{"num_hidden_layers": 10, "hidden_size": 128, "num_attention_heads": 4, "num_key_value_heads": 4, "head_dim": 32, "intermediate_size": 512, "vocab_size": 8192, "hidden_act": "tanh_gelu", "norm": "layernorm", "norm_place": "pre", "norm_eps": 1e-06, "positions": "learned", "qk_norm": false, "attn_scale": 0.177, "bias": "qkv", "tie_word_embeddings": true, "parallel_block": false, "init": "normal", "init_std_qkv": 0.0442, "init_std_o": 0.00985, "init_std_up": 0.0442, "init_std_down": 0.00985, "optimizer": "ademamix", "learning_rate": 0.000997, "beta1": 0.9, "weight_decay": 0.19, "lr_head": 0.00711, "max_grad_norm": 1.0, "warmup_steps": 500, "schedule": "wsd", "decay_fraction": 0.737, "decay_shape": "linear", "final_lr_fraction": 0.1, "batch_tokens": 32768, "max_seq_len": 1024, "doc_mask": true, "z_loss": 1e-05, "train_tokens": 181400000, "max_steps": 5536, "dataset": "wikipedia_en"}
Each number is 128 + 24 x the weight over its row's rms, rounded and kept within 0 to 255. Layers, rows and columns count from 0. The size above them is the row's rms in percent of the matrix's.

# layer 5 MLP up, 512x128, rms 0.0818, rows 336-362, columns 0-127
size [102  86  71 138  89 118 109  74  85  94  85  78  80  89 108 109  68  74 143 131  88 114  91  88 106  81 107]
[[147 153 110 115 123 126 125  78 156 103 135 148 126 139 159 142 103 158 140 139 182 149 120 116 120 153 140 124 151 138 138 135 210 110 103  99 126 125 169 140 128 141 136 118 131 123 123 128 107 118 145 152 120 129 157 117 125 110 151 108 105 144 141 116 148 135 127 126 135 135 103 119 116 111 100  76 149  92  63 138 148 161  86 155  99 167 154 162 156 123 104 146 143 162  94 140 109 144 171 154 145 143 124 125 132  93 148  66  95  92  85 101  99 125 119 128 172 140 116 122 145 109 123 154 121 122 104 100]
 [120 150 108 120 122 136 143 124 134 138 134 100 147  74 112 152  83 148 126 142 130 103 150 131 128 141 177 113 113 134 119 135 156  98 154  43 107  87 141 136 165 102 122 148 126  94 105 142 168 157 143 127 136 141 150 101 117 147 113 123 119 129 108 124 153 119 113 121 151 104 163 126 140 154 105 112 176 109 130 144 178 129 150  99 162 169 142 156 126 145 119 119 102 155 162 146 153 111 123 106 130 167 126 112  92 145  54 105 106 125 117 136 128 134 100 107 100 100 184 119 128 120 131 124  94 101 113 115]
 [ 77 101 152 171  90 169 121 123 156 152 140 147 141 141 107 134 107 147 118 119 128  98 161 130 121 120 163 161 101 112 119 109 153 113 148 136 110 161 132 171 156  87 124 103 180  96  83 123 117 129 142  87 117 103 153  90 110 144 140 140  98 152 100 121  99  57 155 111 158 133 161 112 125 117 151 151 127 135 137 173 114 151  96 103 142 149 138 136 118  98 131 117 130 107 143 111 134 139 140 127 157 149 146 113 115 161  79 142 112 154 136 103 163 119 118 121 101 139 183 117  99 103 133 136 146 149 153 132]
 [127 143 140 136 144 119 110  93 156 104 103 163 166 107 155 131 159 116 141 125 137 160 153 112 106 152 107 127 146 106 113 135 118 153 144 143 139 143  88 149 131 119 137 123 164 165 147 111 109 127 140 133  93 135 126 163  89 161  65 117 128 158 128  72 117 123 140 112  88 103 103 123 120 134 125 102 101  97  98 125 161 112  97 102 155 115 185  80 117 181 102 104 142 133 126 160 128 125 116 151 137 149 114 167 124 136 156  90 119 151 100  90 155 100  85 113 162 160  98 134 137 121 146 130 118 120 105 162]
 [ 89 145 119 107  84 141 147 105 146 140 127 109 147 150 147 118 121 129 139 112 103 110 155 165 125 123 142 150  89 144 114 142 158 130 171  91 143 146  83 183 168 116 147 110 158 108 102 173 126 140 146 136  96  94 148 119 147 172  87  90 121 137  99 122  79 115 131 106 155 123 151 128 120 141 128 125 133 152 140 134 138 102 167  85 119 144 122 153 110 125 134 121  89 119 120 124 108 150 133 135 179 163 119 133 149 127 105 103 108 119 123  93 153 115 111 107 142 115 179 105 117 122 138 142  56 120 163 165]
 [114 167 135 117  94 137 132 120 126 119 122 126 153 133 102 148 104 113  83  77 126 180 132 155 111 111 149 132 158 123 108 112 128 154 147 156  67 122 133 164 168 108 149 102 138 115 106 158 120 135 156 155 169 118 139 153 110 113 153  73 125 125 123 116 118 132 140 144 112 146 128 104  75 154 138 111 117 100  82 148 119 104 132 131 109 111 151 109 136 171 160 104  80 175 147 103 123 134 120 138 141 136 103  89  94 157 133 122  78 123 110 109 152 113 137 157 163 122 169 144 131 112 120 163 131  89 150 148]
 [149 102 148 122 132 141 100 126 157 114 123 117 137 138 175 127 116 180 106 130 171 158 152 101 145 101 113 132 110 149  95 125 137 134  97 110  93 160 112 160 163 181  87  97 119 149 104 143 159 138 124 121 142 153 135 134 118 139 117  86  94 113 119 157 133  82 114 147 134 134  97  30 144 131 143 182 177 113 125 119 139 103 133 107 139 155 156 108 131 147 125 159 132 131 145 149 142 106 125 135 162 119 117  88  96 150 123  98 115 128 118 120 166 125 117  88  98 130 131 144 145 104 128 116 115 101 136 124]
 [111  83 172 120 116 132 134 127 140 109 123 131 135 149 136 105 120 184 138 102  97 184 104 109 137 150 128 138 107  96  94 153 136 184  91 111 139 122  77 153 157 136 103 169 128 127 138 109 123 139 125 110 121 147 150 126 149 139 117 150 126 164 168 122 131 151 123 150 122 113 154 126 114 116 147 118 104 125 162 138 136  97  89 148 122 140 124 129  96 135 104 147  79 116  87 135  88 149 127 132 145 155 124 157 151  97 129  69 104 178 134 117 120  68 151  94  96 128  96 154 159 147 149 106 143 138 114 116]
 [125 101 147 146 107 143 130 124 143 117 120 100 157 117 134 109 156 136 159 100 111 129 109 201 114 149 150 142 146 150 133 148 146 115 106  91  88 161  82 124 116  95 119 105 129 151  83 170 154 146 109 117 140 139 135 117  95 114  92 146 160 143 145 111 141  96 118 133 137 109 130 112 130 152 103 124 152 178 116 135 103 115 146 124 153 170 135  89 115 107 178 133 120  88 167 142 105 125 158 124 117 120 167 115  63  78 123 105 112 151 108 118 131 106  91 109 145 138 167 136 154 114 132 104  86 140 150 140]
 [147 146 134 113 110 154 149 151 130 146 158  90 131 110 169 142 128 113 161 178 154 103 159 126 113 127 127 141 113 148  52 126 109 148 162 108  95 119 127 118 140 118 139  74 143 141  92 156 112 113 148 143 109 101 147 105 158 146  90 142 157 151  75 116 112  95 123 108 135 104 125 108 142 152 143 126 168 129  91 126 110 127 157 140 140 156 170  97 111 107 109 108  98 105 111 138 137 123 161 132 142 137  72 149 132 131 103 132 101 101 124  97 110 155 149 122 130 147 156  83 137 115 182 152 137 105 107 158]
 [126 162  77 123 161 139 148 125 143 145 152 164 135 125 179 116 135 128 138 140 112  97 173 144 140 120 117 130 137 137 123 116 103 139 133 117 171 150 140 138 143 101 108 117 176 127 141 128 115 141 119 135 138 148 143 146 120 140 101 174 114 136  78 108 161 134 106 159  62 118 107 113 167 106 123  96 120 147 116 216 144 140 167 121 145 136 105 121 135 129 107 104 106 151 105 183 146 150 123 138 103 158 132  74 136 126 116 102  89 115 111 100 118 106 112  92 124 121 135 101 127 130 176 150 120 101 129 112]
 [145 123 179 164 125 130 150 123 185 135  73  85 114 164 159 109 141 134 154 118 113 129 160 162 132 172 105 133  95 160 140 135 175 152 164 103  98 133 107 126 139 159 114 113 150 154 121 159 114 151 117 109  90  90 119 119 113 141 136 133 117 151 145 135 161  84 137 130 138  94 144 105  83 125 105 119 183 140 125 136  88 128 114 130 125 119 177 110 130 112 179 115 144 104 107 122 121 149 170 137 170 135  96 130 135 131 127 110 110  94 120 108 143 107 109 124 106 130 158 115 109 108 152 121 135 130 114 181]
 [110 134 129 118 126 143 111 117 116 127  96 165 133 116 106 131 136  88 174  95 132  87 169  68 127 123 111 145 144 155 149 128 129 105 156 174 129 130 170  86 103 131 143 118 145 156 104 120  83 129 152 136 104 110 100 117  92 112  81 142 114 164 127 123 155  99 136  98 131 127  99  95 175 161 116 142 126 102 117 140 116 139 107 116 170 149 122  80 166 151 105 141 113  82 122 168 138 125 146 136 145 163 120 124 121  98 131 126 102 144 110 129 119 100 122 117 130 109 182 129 156 160 125 156 117 151 124 182]
 [ 98  89 135  79  80 107 119 102 126 119 135  87 123 124 123 142 144 126 105 152 141 109 112 120 112  90 175 147 148  99 127 109 133  73 121 136 122 114 139 152 125 135 129 127 151  96 104 115 118 113 148 141 121 114 140 139 137 130 163 123 149 138 123 111 132  81 187 101 163 128 150 142 168 186 129 146 191 135 128 125 143 154 125  88 127 133 148  89 160 133 132 128 118 159 176 126 111 144 118 142 141 127  98 125 132 146  69 134 127 138 101 139 133 198 141 130 146 178 111 133 154 108 142 127 107  97 120  95]
 [122 148 151 152 122 135 129 109 151 111 131 102 132 156 117 134  93 110 101 164 158 140 137  98 110  99 115 134 159 120 100 164 164  97 148 112 121 117 156 142  96 148 116 104 131 102 117 175 104 143 114  90 114 135 152 137 131 155 157 104 134 128 153 121 159  78 123 131 102  80 127 131 160  95 136 108 159 132 133 142 134 165  84 112 115 136 166  90 161 167 110 144 126  92 109 127 113 111 121 151 167 111 140 145 101 105 101 120 123 115 124 110 159 145 146 137 152 203 108  96 142 115 123 132 113 149  68  84]
 [122 103 148 131 138 179 122 119 127  81 178 110 130  97 130 115 110 147 159 139  95 112 111 146 125 148 152 134 124 152 120 111 179 104 110 122 124 108 140 139 119 116 126 136 149 124 106 176 112 187 113  73  98 149 144 147 149 104 141 144 167 161 135 126 160 139 113 143 129 116 104 141 121 108 120 147 150 114 123 164  85 143 120  83  84 176 142 118 143 119 103 124  88 110 194 149  87 129 126 164 136 131 131 138 102 103 114 109 121 132  94 107 156 149  91 106 135 152 144 115  88  98 117 136 114 161 144 151]
 [ 91 116 156  88 110 170 102 142 155 135 121 135 118 151 145 150 132 146  98 101 142 146 130 163 153 112 100 169 134 149 131 166 143 165  99 138 114 135 125  80 105 152 145 134 125 104 126 168 164 115 165 115 141 125 144 151 138  94 114 108 129 136 107  98 145 112  98 158 112 150 120  98 106 137 126 168 120 128 122 121  71 166 116 141 119 118 129 126 125 100  77 174 161  63 110 144 127 149  91 121 147 126  96 171 122 164 124 131  92 101 110 151 125 125 122 138 113 161 117  91 138 119 163 120 110 113 178 125]
 [116  99 138 155 117 136 129 132 133  97 136 133 129 127 118 119 187 148 115 139 107 125 118 133  87 139 127 143 144 137 125 146 167 153 109 117 115 159 127 104 145 136 125 147 102 150  84 155 111 100 136 170 138 153  83 105 125 133  89 162 142 131 116  70 145 116  85 135 172 106 103  94 156 160 123 111 160 122  80 101 154  97 159 135 127 160 150 155  83 136 119 133 131 110 117 131 122 140 186 116 126 117 139  99  49 114  91 119 100 139 112 144  97 137 145 126 158 102 145 159 115 113 126 123 112 117  82 139]
 [108 146 156  79 148 151 143 129 111 135 137 120 161  78 150 120 138 149 159 109 150 147 125 114 107 108 152 137 122  96  76 137 152 120 119 136 106 144 139 123 142 139 148  79 136 113  91 151  92 107 148 157 135 140 128 159 137 130  70  82 121 167  99  65 140  91 117  85 106 116 141 124 167 145 131 143 132 108 111 130 115 151 137 101 153 164 134 160 101 167 136 104 125 124 101 150 106 130 166 123 149 135 114 148 127 150 128  84 120 128 125 117 111 120 114 106 156 140 179  80 136 131 127 169 146  93 143 157]
 [ 99 140  95 136 134 142 121 104 156 120 141 149 151 131 130 162 142  97 128 120 162 118 119 143 135 131 158 155 109 165  84 145 104 156 102 128 107 117 154 148 152 138 147  64 120  97 113 179 112 147 130 159  93 136 130 140 126 142 154  93 107 157 103 122  88 112 119 153 133  97 132 120 102 116 136 112  97 103  84 152 151 129 122 150 182 173 106 128 119 138 121  97 108 133 142 180 120 161 107 164 103 134  94  98 111  66 138 137 112 147 118 125 179 158 116 129 145 127 111 154 103 152 133 129  93 109 152 108]
 [115 131 122 123 197 140  97 118 138 101 159  98 138  65 159 117 117 111 131 108 111 155 123 118  87 105 142  98 126 170 119 143 113 148 127 116 112 128 141 135 191 125 108 101  94 156 175 110 168 151 189 153 109 151 133 144 137 116 109 131 130 112 108 116 137 115 128 162 146 148 134 165 134 128 155 129 184 105 119 147 175 118 110 106  89 136 146 132 165 133 148 108 130 110 144 150 126 169 146  88 148 112 115 114 126 140 138  89 133  97 104 108 118 139 129 153 154 124 133 133 143 110 107 100 111 100  87  89]
 [138 135 142 114  95 150 125 133 126 115 163 147 132 111 132 158 120 143 148 127 125 154 134 129 100  98 133 155  96  82 105 128 178  82 130 140 112 106 133 176 145 157 140 136 116 120 124 128 151 113 124 123 126 150 143 146  71 175 138 119  94 143 161 136 133  94 121 152  95 153 100 127  94 115 142 136 145 147  84 172 139 107  80  68 141 185 115 134 165 123 125 125 147  75 130 137 164 110  86 140 119 146 134 109 117  81 129 131 122 111  92 110 177  85 137 105 140 139 155 133 119 104 142 128 121 133 107 155]
 [ 94  76 111 144 127 151 157 130 160 126 149  87 164 136 128 115 119 171 130 106 122 112 138 120 140 159 151 145 100 155 136 158 138 186 154 121 114 155  66 136 152 142 135 125 182 119 116 153 147 172 156 100  76 132 150 114 123 169 118 129 135 139 125 103 115 102 150 142 120 132 160  71 112 113  87 106 103 132 115 150 167 108 100 126 113 127  99 107  97 152 149 111  96 105 126 123 108 156 125 152 176 138 108 102 141 125 107 105  69 125 132 110 118 105 103 113 119 110 156 121 125 110 137 105 116 120 137 151]
 [105 143 101 101  89 144 188 141 131 102 143 157  98 116 132 135 131 146 122 169 136 113 113 164 142 113 120 165 149  90 100 140 125 135  86 116 131 117 136 155 122 180  94 105 153 137 114 138 147 132 166 121 114 130 132 119 126 138 123 147 111 129 145 149 155 144 122 124  98 142  95 102 112  98 129 145 109 168 138 143 109  95 136 158 137 156 120 103 117 120 117 163  96 146 145 186  71 127 154 147 132 154 118 138 117 129 115 159  78 101 118  67 167 113 123 113  85 151 124  96  95 105 186 131 132 106 120 121]
 [148 174 140 140 141 172 108  99 108  90 175 102 103 123 132 118  89 146 128 124 146 182 120  95 112 168 165 148 146 152 109 133 123 146  95 104 140 102 112 157 186 162 113 139 134 141 147 142 116 129 161 128 128 174 116 132 154 139 124 144 128  97 118 103 139 161 100 130 148 127 123 108 125  76 152 133  93 128 110 129 149 106 112 172 161 149 136 123 152 119 176  94 130 147 128 151 165 145 146 156 130 156 109 107 112 124  86 117  96 119 138 123 159 140 104  74  89 123 135 103  98  93 134 118 106 122 141 141]
 [131 163 116 105 120 124 148 103 124 119 102 143 125 147 124 111 115 146 146 146 167 129 138 107 122  84 126 165 151 106 112 126 121 180 103 111 116  97 145 112 145 161 126 151 141  91 163 135 129  91 165 110 160 108 140 144 108 151 155 141 124 150 102 106  96 127 122 129 119 158 104  84 139 121 124 133 102 115  65 113 123 168 103 157 127 142 132 165  97 115 143 172 135 178  90 120 104 145 143 163 151 126  61 137 164 130 129 120  84 115 138 108 163 104 127 122  73 162 119 111 124  99 131 143 173 129 136 135]
 [ 69 121 134 104  92 149 120 136 138 104 118 134 151 124 148 103 143 173 183 141 133 149 103 158 114 107 118 127 159 112  97 116 156 141 149 129  83 116 110 151 110 128 140 130 169 137 112 134  87 159 124 119 114 135 146 140 144 110 127 111 160 167 158 105 144 136 107 133 104 143 118 103  91 108 103  99 150  98 168 167 109 139 123 112 153 138 138 143 136 158 132 162  99 111 102  96 138  97 146 142 139 110  96 184  99 117 110 118 136 162  95  86 131  80 138 158 110 171 117 159 146 154 111  98 124 117  81 133]]
# layer 5 MLP down (transposed), 512x128, rms 0.0703, rows 336-362, columns 0-127
size [ 99  78  74 132  90 118 104  96  86  85  90  91 100  95  95 116  87  69  99 112  90 108  91 101  89  90  92]
[[117 154 110 155  88 101 154  68 137 110 149 129 100 133 141  81 114 171 126 147 139 138 172 113 160 133 158 119 125 108 157 120 119  81  93  94 125 133 109 108 169 114 123 150 134 166 149 124 156 142 102  88 128 112 118 155 116 132 148 142 129 169 122 122  96 156 168 135 120 129 101 150 119 114 102  84 128 165 104 102 102  94 130 116 123 138 163 119 120 142 106  95 133 134 126 125 121 161 158 111 175 145 137 124 116 128 144 146 134 116 171 111 128  96 144 156 112 138  74 141  78 134 109 120 130 128 146 192]
 [146 141 134 117 165  82 100 112 132 147 109 177 155 174 133 121  90 151 134 141 110 125 125  97 125 178 160 114 136 147 136 133 122 132  92 147  96 130 145 140 123 133 202 114 102 145 115 118  90 106 133 117 124 139 120 145 121  92 108 140 109 159 146 146 149 107 109 112 108 160 120  99 111 140 142 116 104 163 106 147 133 147 121 127  81 119 162 119 166 114 139 115  84 147 173  88  93 175 132 112 123 126 143 141 116 120 142 122 140 120 141 121 122 129 142 115  82 117 181  86 108 149 139 139 162 184 124  87]
 [133 123 129 130 124  77 114  89 147 173 148 175  98 160 111 144 143 114 125 132 122  81 164 157 180 105 143 135 115 108 133  99  91 120 141  94 140 133 155 115 111 124 154 153 118 144 129 156 145 141 110  91 136 117 143 150 139 125 159 107 151  80 156 134 139 116 144 112 172 110 125 117 132 153 147  86 106 136 187  69 158 118 178 148 130 107 145 110  76 136 129  97 113  68 119 128 141 115 163 133 131  99 129 134 125 107 144 153 120 129 133 133 146 107 169 116 120 125 121 110 127 128 172  84 109 126 141 120]
 [131  95 150 131 141  99 125 120 174 116 103 138 123 161 131  95 126 109 113 131 101 123 133 130 136  94 135 100  78 126 122 122 131 181 131  65 135 141 165 101 142 114  99 152 147  99 114 112 167 136 131 138 142 101 139  86 160  98 138 138 104 145 147 123 129 107 119 139 115 115 164 116 149 159 115 128  81  94 119 160 146 160 153 122 135 116 114 114 109  99 173 133 138 131 154 134 107 133 200 147 166  95  96 123 109 147 112 179 127 122 116 146 119 159 125 107 135 123 157 172 129 126  58 131 118 119 141 159]
 [113 122 139 119 132  87 132  95 115 125  90 156 178 111  91 158 104 180 126 118 138 127 134 118 132 152  99 139 157  93 141 165  97 142 139 143 145 102 138 137  98 178 133 138 102 126 144 114 140 137  81  59 145 174 129 141 111 106 113 129 114 143 165 138 146 116 106 131 113 119 130 106  99  83 140 126 118 100 155 112  89 102  88 134 116 101 128 125 156  93 121 155 142 151 172 121  95 162 107 149  82 111 133 130 104 138 156 127 137 145 135 169 103 157 139 158 132 163 143 126  97 160 128 116 154 144 108 158]
 [152 128 128 144 150 106 124 122 122 145 130 135 116 154 111 149 100  98 100 146 117 108 133 137 123 162 122 165 159 133 102 110 168 120 136 100 161 132 150  99 121 133 110  75 152 148 123 165 175 113 199 178 137  66 114 134 132 120  99 136 131 139  96 154 147 113 144  81 112 111 152 110 115 160 127 124 124 117 134 103 173 170 119 131 147 128 139 104  74 159 128 128 124 120 129 111 108 115 158 163 105 122 133 131 134 116 143 118 121 132 156 110  83  97 155 135 137 103 122 149  55 108 123 127 118 135 182 116]
 [143 111 140 139 135  82 162 158 134 125 151 151 185 129 144 157 149 152 124 108 217 115 131 105 100 106 172 113 165 112 103 137 116 149 144 140 123 152 140 136 171 106  78 114 121 133  95 138 119 124 119 114 141 132 126 175 109 158 129  99 152 104 105 147 107 134 132 164 134 100 144  97 144 131 114 106 105 157 166 127 125 103 130 162 150  86 149 113 132 105 142 125 107 125 102 149 156 138  97 112 124 120  86  92 135 149 138 132 137  98 147 151 103 123 159 114 113  95 147 155 134 162  65 129 133 121 115 106]
 [157 113 128  90 138 108 143 215 107 123 132  88  76  87 117 108 157  97 120 137 133 131 117 160 135 133  90 129 129 130 152  85 115 143 121 106 152 144  96 116 141 133 177 115 135 134 132 136 140 120 153 151 134 133 130 108 139 123 154  97 133 140 114 137 122 116 113 157 106  98 151 171 134 145 125 143 154 104 108 100 170 142 145 133  97 104  94 152 141 141 124 107 140 103 134 113 131  86 162  82  96  85 149 150 173 156 144 109 168 122 154 108  91 122 154 105 130 147  87 115 128 157 137 131 164 131 123 166]
 [151 160 162 128 123  87 158 132 120  97 110 127 146 150 149 114 149 166  78  96 130 134 165 107 119 123 116 132 124 131 127 160 179 164 143 120 160 126 122 154 114 161 142 131  66 116 114 111 117 136 142 131 135 129 120 132 127 120 145 113 113 103 129 132 130 114 134 139 104 127 154 120  99 119 159 123 106 216 141 124 170 128  97 165 111  88 150 120  84 116 121 129 152 101 162 144 131 107 137 137 127  96 125 101 123 123 127 181 131 106 164 134 126 116  82 156 121 124  90 125 112 106  64 179 130 134 137 151]
 [104 133 120 110 122 110 129 225 115 128 147  92  78 114 123 110 141 129 159 146 131  97 106 142  81 134 141 135 156 139 125 114 131 102 133 128 121 142 185 127 137 141 139  87 130 118  86 132 123 125 125 111 110 126 151 120 146 134  80 144 150 179 113 134 137 125 144 114 109 133  84 176 132 161 169 190 127 102 147 136  90  99 146 107 138 146 124 134 106 159 133 144 109 148 101 138 112 116 129  49 162 108 109 172 134 121 141 130 147  97 127 140  88 131 129 112 122 155 109 127 136 133 138 119 114 136 129 145]
 [131 103 133 159  81  98 144 166 124 140 131  86 104 112 120 156 130 106 146 122 159 136 136 111 168 120 133 157 126 137 108 109 101 174  98 137 119 149 171 123 131 140 104 153 137 146  90 152 131 130 141 147 132 128 152 100 114 107  97 131 154 142  93 131 106 115 105 166 136 121 145  96 116 182 134 121 119 116 112 134 116 110  96  99 118 103 103 119 161 138 134 137 136 142 143 104  73 112 159  83 191 141 157 117 143 138 102 157 181 110 126 129  95 135 150 145 165  97 103 115 170 122  83 147 146 177 113 115]
 [137 116  89 123  89  80 146 135 151 139 144 111 102 113  99 129 127 110 144 120 135 133 128 138 169 104 115 144  98 169 102  91 129 125 126  97 131 127 125 100 106 167 152 152 129 139 145 135 153 157 138 124 107  99 134 116 151 153 119  77  83 129 135 147 105 157 120 133  97 128 102 146 111 166 142 127 135 137 164  85 158 141 177 123  83 132 117 147  92 168 149 140 130 100 102 148 176 143 125 118 138 114 177 134 191 116 123 147 155 140 129  72  95 102 102 132 145 112 108 123 103 168 155 145 135 106 144 146]
 [144 156 124 119 124 140 112 199 104 130 160 102  74 133 118 140 131 103 162 137 150 127 155 149 142 120 105 107 153 138 102  73 116  82 112 120 127 139 134 102 128 137 139 138 138 130 135 114 120 145 134 133 169 136 142 117 139 125 118  99 135 173 137 148 106 125 104 141 125 103 144 188 143  93 138 145 148  98 140  54 145 115 130 122  79 113  69 193 126 153 132 111 125 142 122 121 149  96 116  75 132 116 135 156 152 142 131 136 137 154 123 128 103 123 147 121 154 103 103 123 100 128 131 102 131 192 130 144]
 [ 94 143 125  89 144  87 152 191 149 133 125 155  93 125  95  85 117 131 123 121 116 160 117 160 134 127 128 140 125 118 159 137 123 115 130 107 149 169 109 116 121 151 139 126 152 127 180 124 119 134 118  93 153 135 126 151 146 110  78  79 135 105  91 145  99 117  93 135 123 136  88 139 122 124 105 150 146 129 127 110 113 127 105 160 132 143 114 134 147 152 141 105  87 136 100 127 185  80  79 116 135 121 151 129 101 152 171 165 130 124 134 126  86 123 171 147 138 104 166 100  91 129 102 127 149 150 151 169]
 [186 132 129 118 149 113 154 101 123 125 152 118 177  84 156 111 119  89 148  98 142 124 117 123 126 171 121 132 145 139 142 132 139 114 147 100 120 140 116 166 113 134 127 136 109  97 190 142 124 166 103 113 152 133 126 139 117  80 129  87 103  89 107  93 144  85 111 151 127 152 147 110 127 160  78 152 149 169 106 137 123 120 125 157 123 103 147 145 103 101 117 123 122  94 105 111 144 151 162 159 154 126 155 112 134 146 157 114 148 144 131 141 116 177 124  98  88 153 104 108 110  73 103 148  96 120 126 156]
 [ 98 149 109 155  99 130 115 127 131 161 111  95 130 110 177 200 123 160 124  87 172 140 136 154 141 146 131 120 168  79 121 141  84 130 133 147  95 166 105  89 142 107 109 153 135 134 119  93 116  87 108 176 145  91 136 114 109 127 150 114 110 140 155 102 123 137 160 125 126 136 100 107 137 135 143 121 122 127 165 130 137  78  94 103 120 117 166 138 116 114 120 123 122 156 106 160 134 115 145 133 114 117 108 111 134 119 133  99 136 147 146 180 120  97 189 166 140 158 112 100 125 145 151 133 143 102  94 124]
 [172 118 143 124 123  69  86  95 135 126  78 170 140 130 120 128 115 118 126 163  89 130 154 130 129  89  93 147 159 131 160 158 122 105  77 153 128  79 136 115 120 134 115 139 118 146 127 100 129 165 114 115 118 156 128 161 113 128 123 145 149  84 161 140 174 128 136 114 139 132 113 102  85 107 142  84 121 148 120 100 124 126 119 116  91 138 108 129 138 121  99 113 162 193 125 119  96 156  99 168 139 115 150 157  92 116 167 171 147 132 160 115 153 160 151 129 107 128 143 150  99 143 139 125 128 134 145 142]
 [117 157 146 119  80  67 105 125 106 107 105 163 162 123 112 120 111 115 143 109  98 130 167 123 110 134 136 138 124 174 136 142 152 136 143 125 131  93 126 129 140 170 147 135  98 110 136 102 102 165 124 114 116 127 130 155 115 118 171 131 100 163 186 145 131 141 105 121 109 125 132  98 115 124 130 182 129 158 179 146 189 125 136 122 143 104 122  81 108  78 111 110 139 103 178 132 111 119 111 135  85 106 145 128 118 104 146 112 149 117 149  89 151 146 160 129 132 149 151 130 126 117  94 118 138 170 148 169]
 [123 139 150 112 155 123 186 232 101 139 118 108  58 133 154 113 120 116 105 112 150 138 141 131  99 152 120 130 134 141 140 111 133 163 116  99 126  94 142 111 122 143 167 105 177  93 103 120 128 151 119 147 106 148 134  86 154 130 112 128 107 189 126 112 131 130 113 109 149  82 110 143 137 101 128 171 127  99 127 149 119 119 109 129  91 127 121  89 113 121 100 130 107 159 109 142 134 128 152 124 113 133 115  91 126 121 132 128 124 115 120 101 121 155 158 125 180 172 150  86 129 148 142 131 125 112 141 142]
 [146 130 116 127 110 124 159  93 158 178 133 110 151 131 118 127 137  81 138 157  99 106 105 110 164 145  96 156 111 152 177 118 160  71 166 115 118 138  92 123 120 130  99 104 101 117 143 118  96  73 168 130 160 154 132  96 118 100 140 125 157 101 136 104 153 168 106 149 126 121 132  86 133 155 116  99 108 158 101 141  93 135 108 109 141 110 168 111 174 117 141 147 111 114 126  65 109 150 120 158 105 155 165 159 117 130 113 128 109 138 114 111 151 131 137 147 161 143 151 127 134 157 135 129 130 152  99 124]
 [111 129 139 163 107  81 117 129 121 152 119 157 116 149 113 127 138 142  60 112  96 111 115 117 117 122 139 128 132 103 151 118 136 124 121 168 130 116 127 103 142 135 143 142 132 188 125 131  97 107 154 125 117 140 145 101 135 143 147 153 139 125 147 167 122 114 101 130 143  88  87 102 143 123 139 115 134 118 123 140 116 153 118  88 136 151 186 141  96 119 126 140 112 167 105 110 151 106 119 108 123 142  78  98 149  93 143 131 115 127 155 155  92 192 146 141 127 109  98 118 108 145 160 152 177 207 152  88]
 [126 138 166  94 130 126 114 121 123 128 126 107 106 136 137 131 117 186 130 102 106 130  93 123 101 145 158 133 115 121 183 126 139 139 115 136 132 117 133 122 189  96 144 118 127 109 179 149  52 135 174  59 135 126 130 125 139 127 167 150 128 106 137 104 119 132 125  99 116 142  83 126 161  72 102 115 104  94 134 110 178 138 131 144 148  89 119 115 123 113 126 146 152 102 134 138 100 178 155 127 144 116 125 112 165 140 114 170 132  99 135 125 138 148 143 131 132 128 137 116 155 141 155 115 135  93 155  82]
 [106 122  99 103 107  86 158 125 103 112 131 154  93 159 176 128 137  57 134 139  87  85 124 125 168 107 164 146 109 104 132 135 122 161 144 163  90 148 132  99 130 104 158 143 106 110 142 133 148 130  65 158 141 119 151 139 103 124 147 116 132 102 119 162  98 100 156 151 145  86 131 147 148 135 131 125 130 139 142 115 182 137 195 136 128 134 137 109 115 154 125 155 111 104 145 120 144 120 168 143 170 105 121  96 136 116 112 114 127 113 168 140 143 111 145 164  97 106  93 114 110 119 126 147 134 126 135 101]
 [143  64 110 112 139  82 123 165 133 148 133 102 176 130 125 143 166 137  71  93 135 136 137 105 128 165 103 126 174 122 126  99  98 101 150 152 123 133 133 147 142 129  96 110 141 129  90 106 112  99  81 141 133 126 162 129 133 106 104 137 159 108 139 109 136 104 118 133 118  73 139 129 169 143  87 122 105 141 155 119 126  98 137  94 156 126  98 114 119 109 121 133 131 149  75  93 163 124 140 165 156 149 148 139 137 121 154 144  94 141 140 117 142 160 136 156 140 135 112 111 151 139 148 149 108 193 104 154]
 [132 115 147  97 150 115 104 152  91 184 114 159 105 109  99 117 117 146 163 118 143 102 154 102 117 101 141 121 128 111 126 167 188 141 120 164 162 150 105 130 154 138  97 126 111 176 122 135 103 142 165 159 136 158 133 149 120  87  56  87 123 120 133 164 156 101 102  96 162 131 121 130 163 122 134 130 177 156 124 128 175  87 107 110 139 130 155 129 174 138 106 120 119 121 125 132 155 141 113 134 135 113 136 137 149 126 117 115  91  89 125 138 128 114  86 129 115  93 108 124 152 119  90 148 124 109 130 110]
 [148 169 141 116  95 120 115 104  98 148  98 118 134 105 121 119  97 160  96 139 117 147 150 118 167 101 138 123 167  94 157 154 136 139  80 150 137  93 113 104 129 162 134 149  95 160 141  74 117 159 118 137 131 107 121 179  97  83 173 162 111 109 106 127  94 132 168 127 108 196 134 133  98 119 119 136 132 147 133 135 123  83 137 150 125 108 137 167 105 127 128 122 143 109  97 143 116 157 140 124 135  70 134 118 155 142 122 105 130 132 147 106 146 138 165 132  97 122 124  98 141 107 156 105 120 104 167 106]
 [136 144 111 145 162 119 134 165  91 157 149 128  85 127 158 159 161 113 127 125 125 159  89 111 167 150 119 148 125 130 168  88 116 123 125  98 155 132 140 164 149 124 125 141 101  85  97 101 135 117  74 149 134 188 138 118 108 139 110 105 117 173 121 112 133 134 159 149 136  93 106 124 108 125 149 105 110 116 135 176 119 120 136 149 115 144 109  92 128 123 165 116 131 102 125 127 140 137 166 121  99 114 111  87 142  99 105 129 142 163 115 142 113 150 104 107  89 137 107 101 104 181 139 158 133  72 154 163]]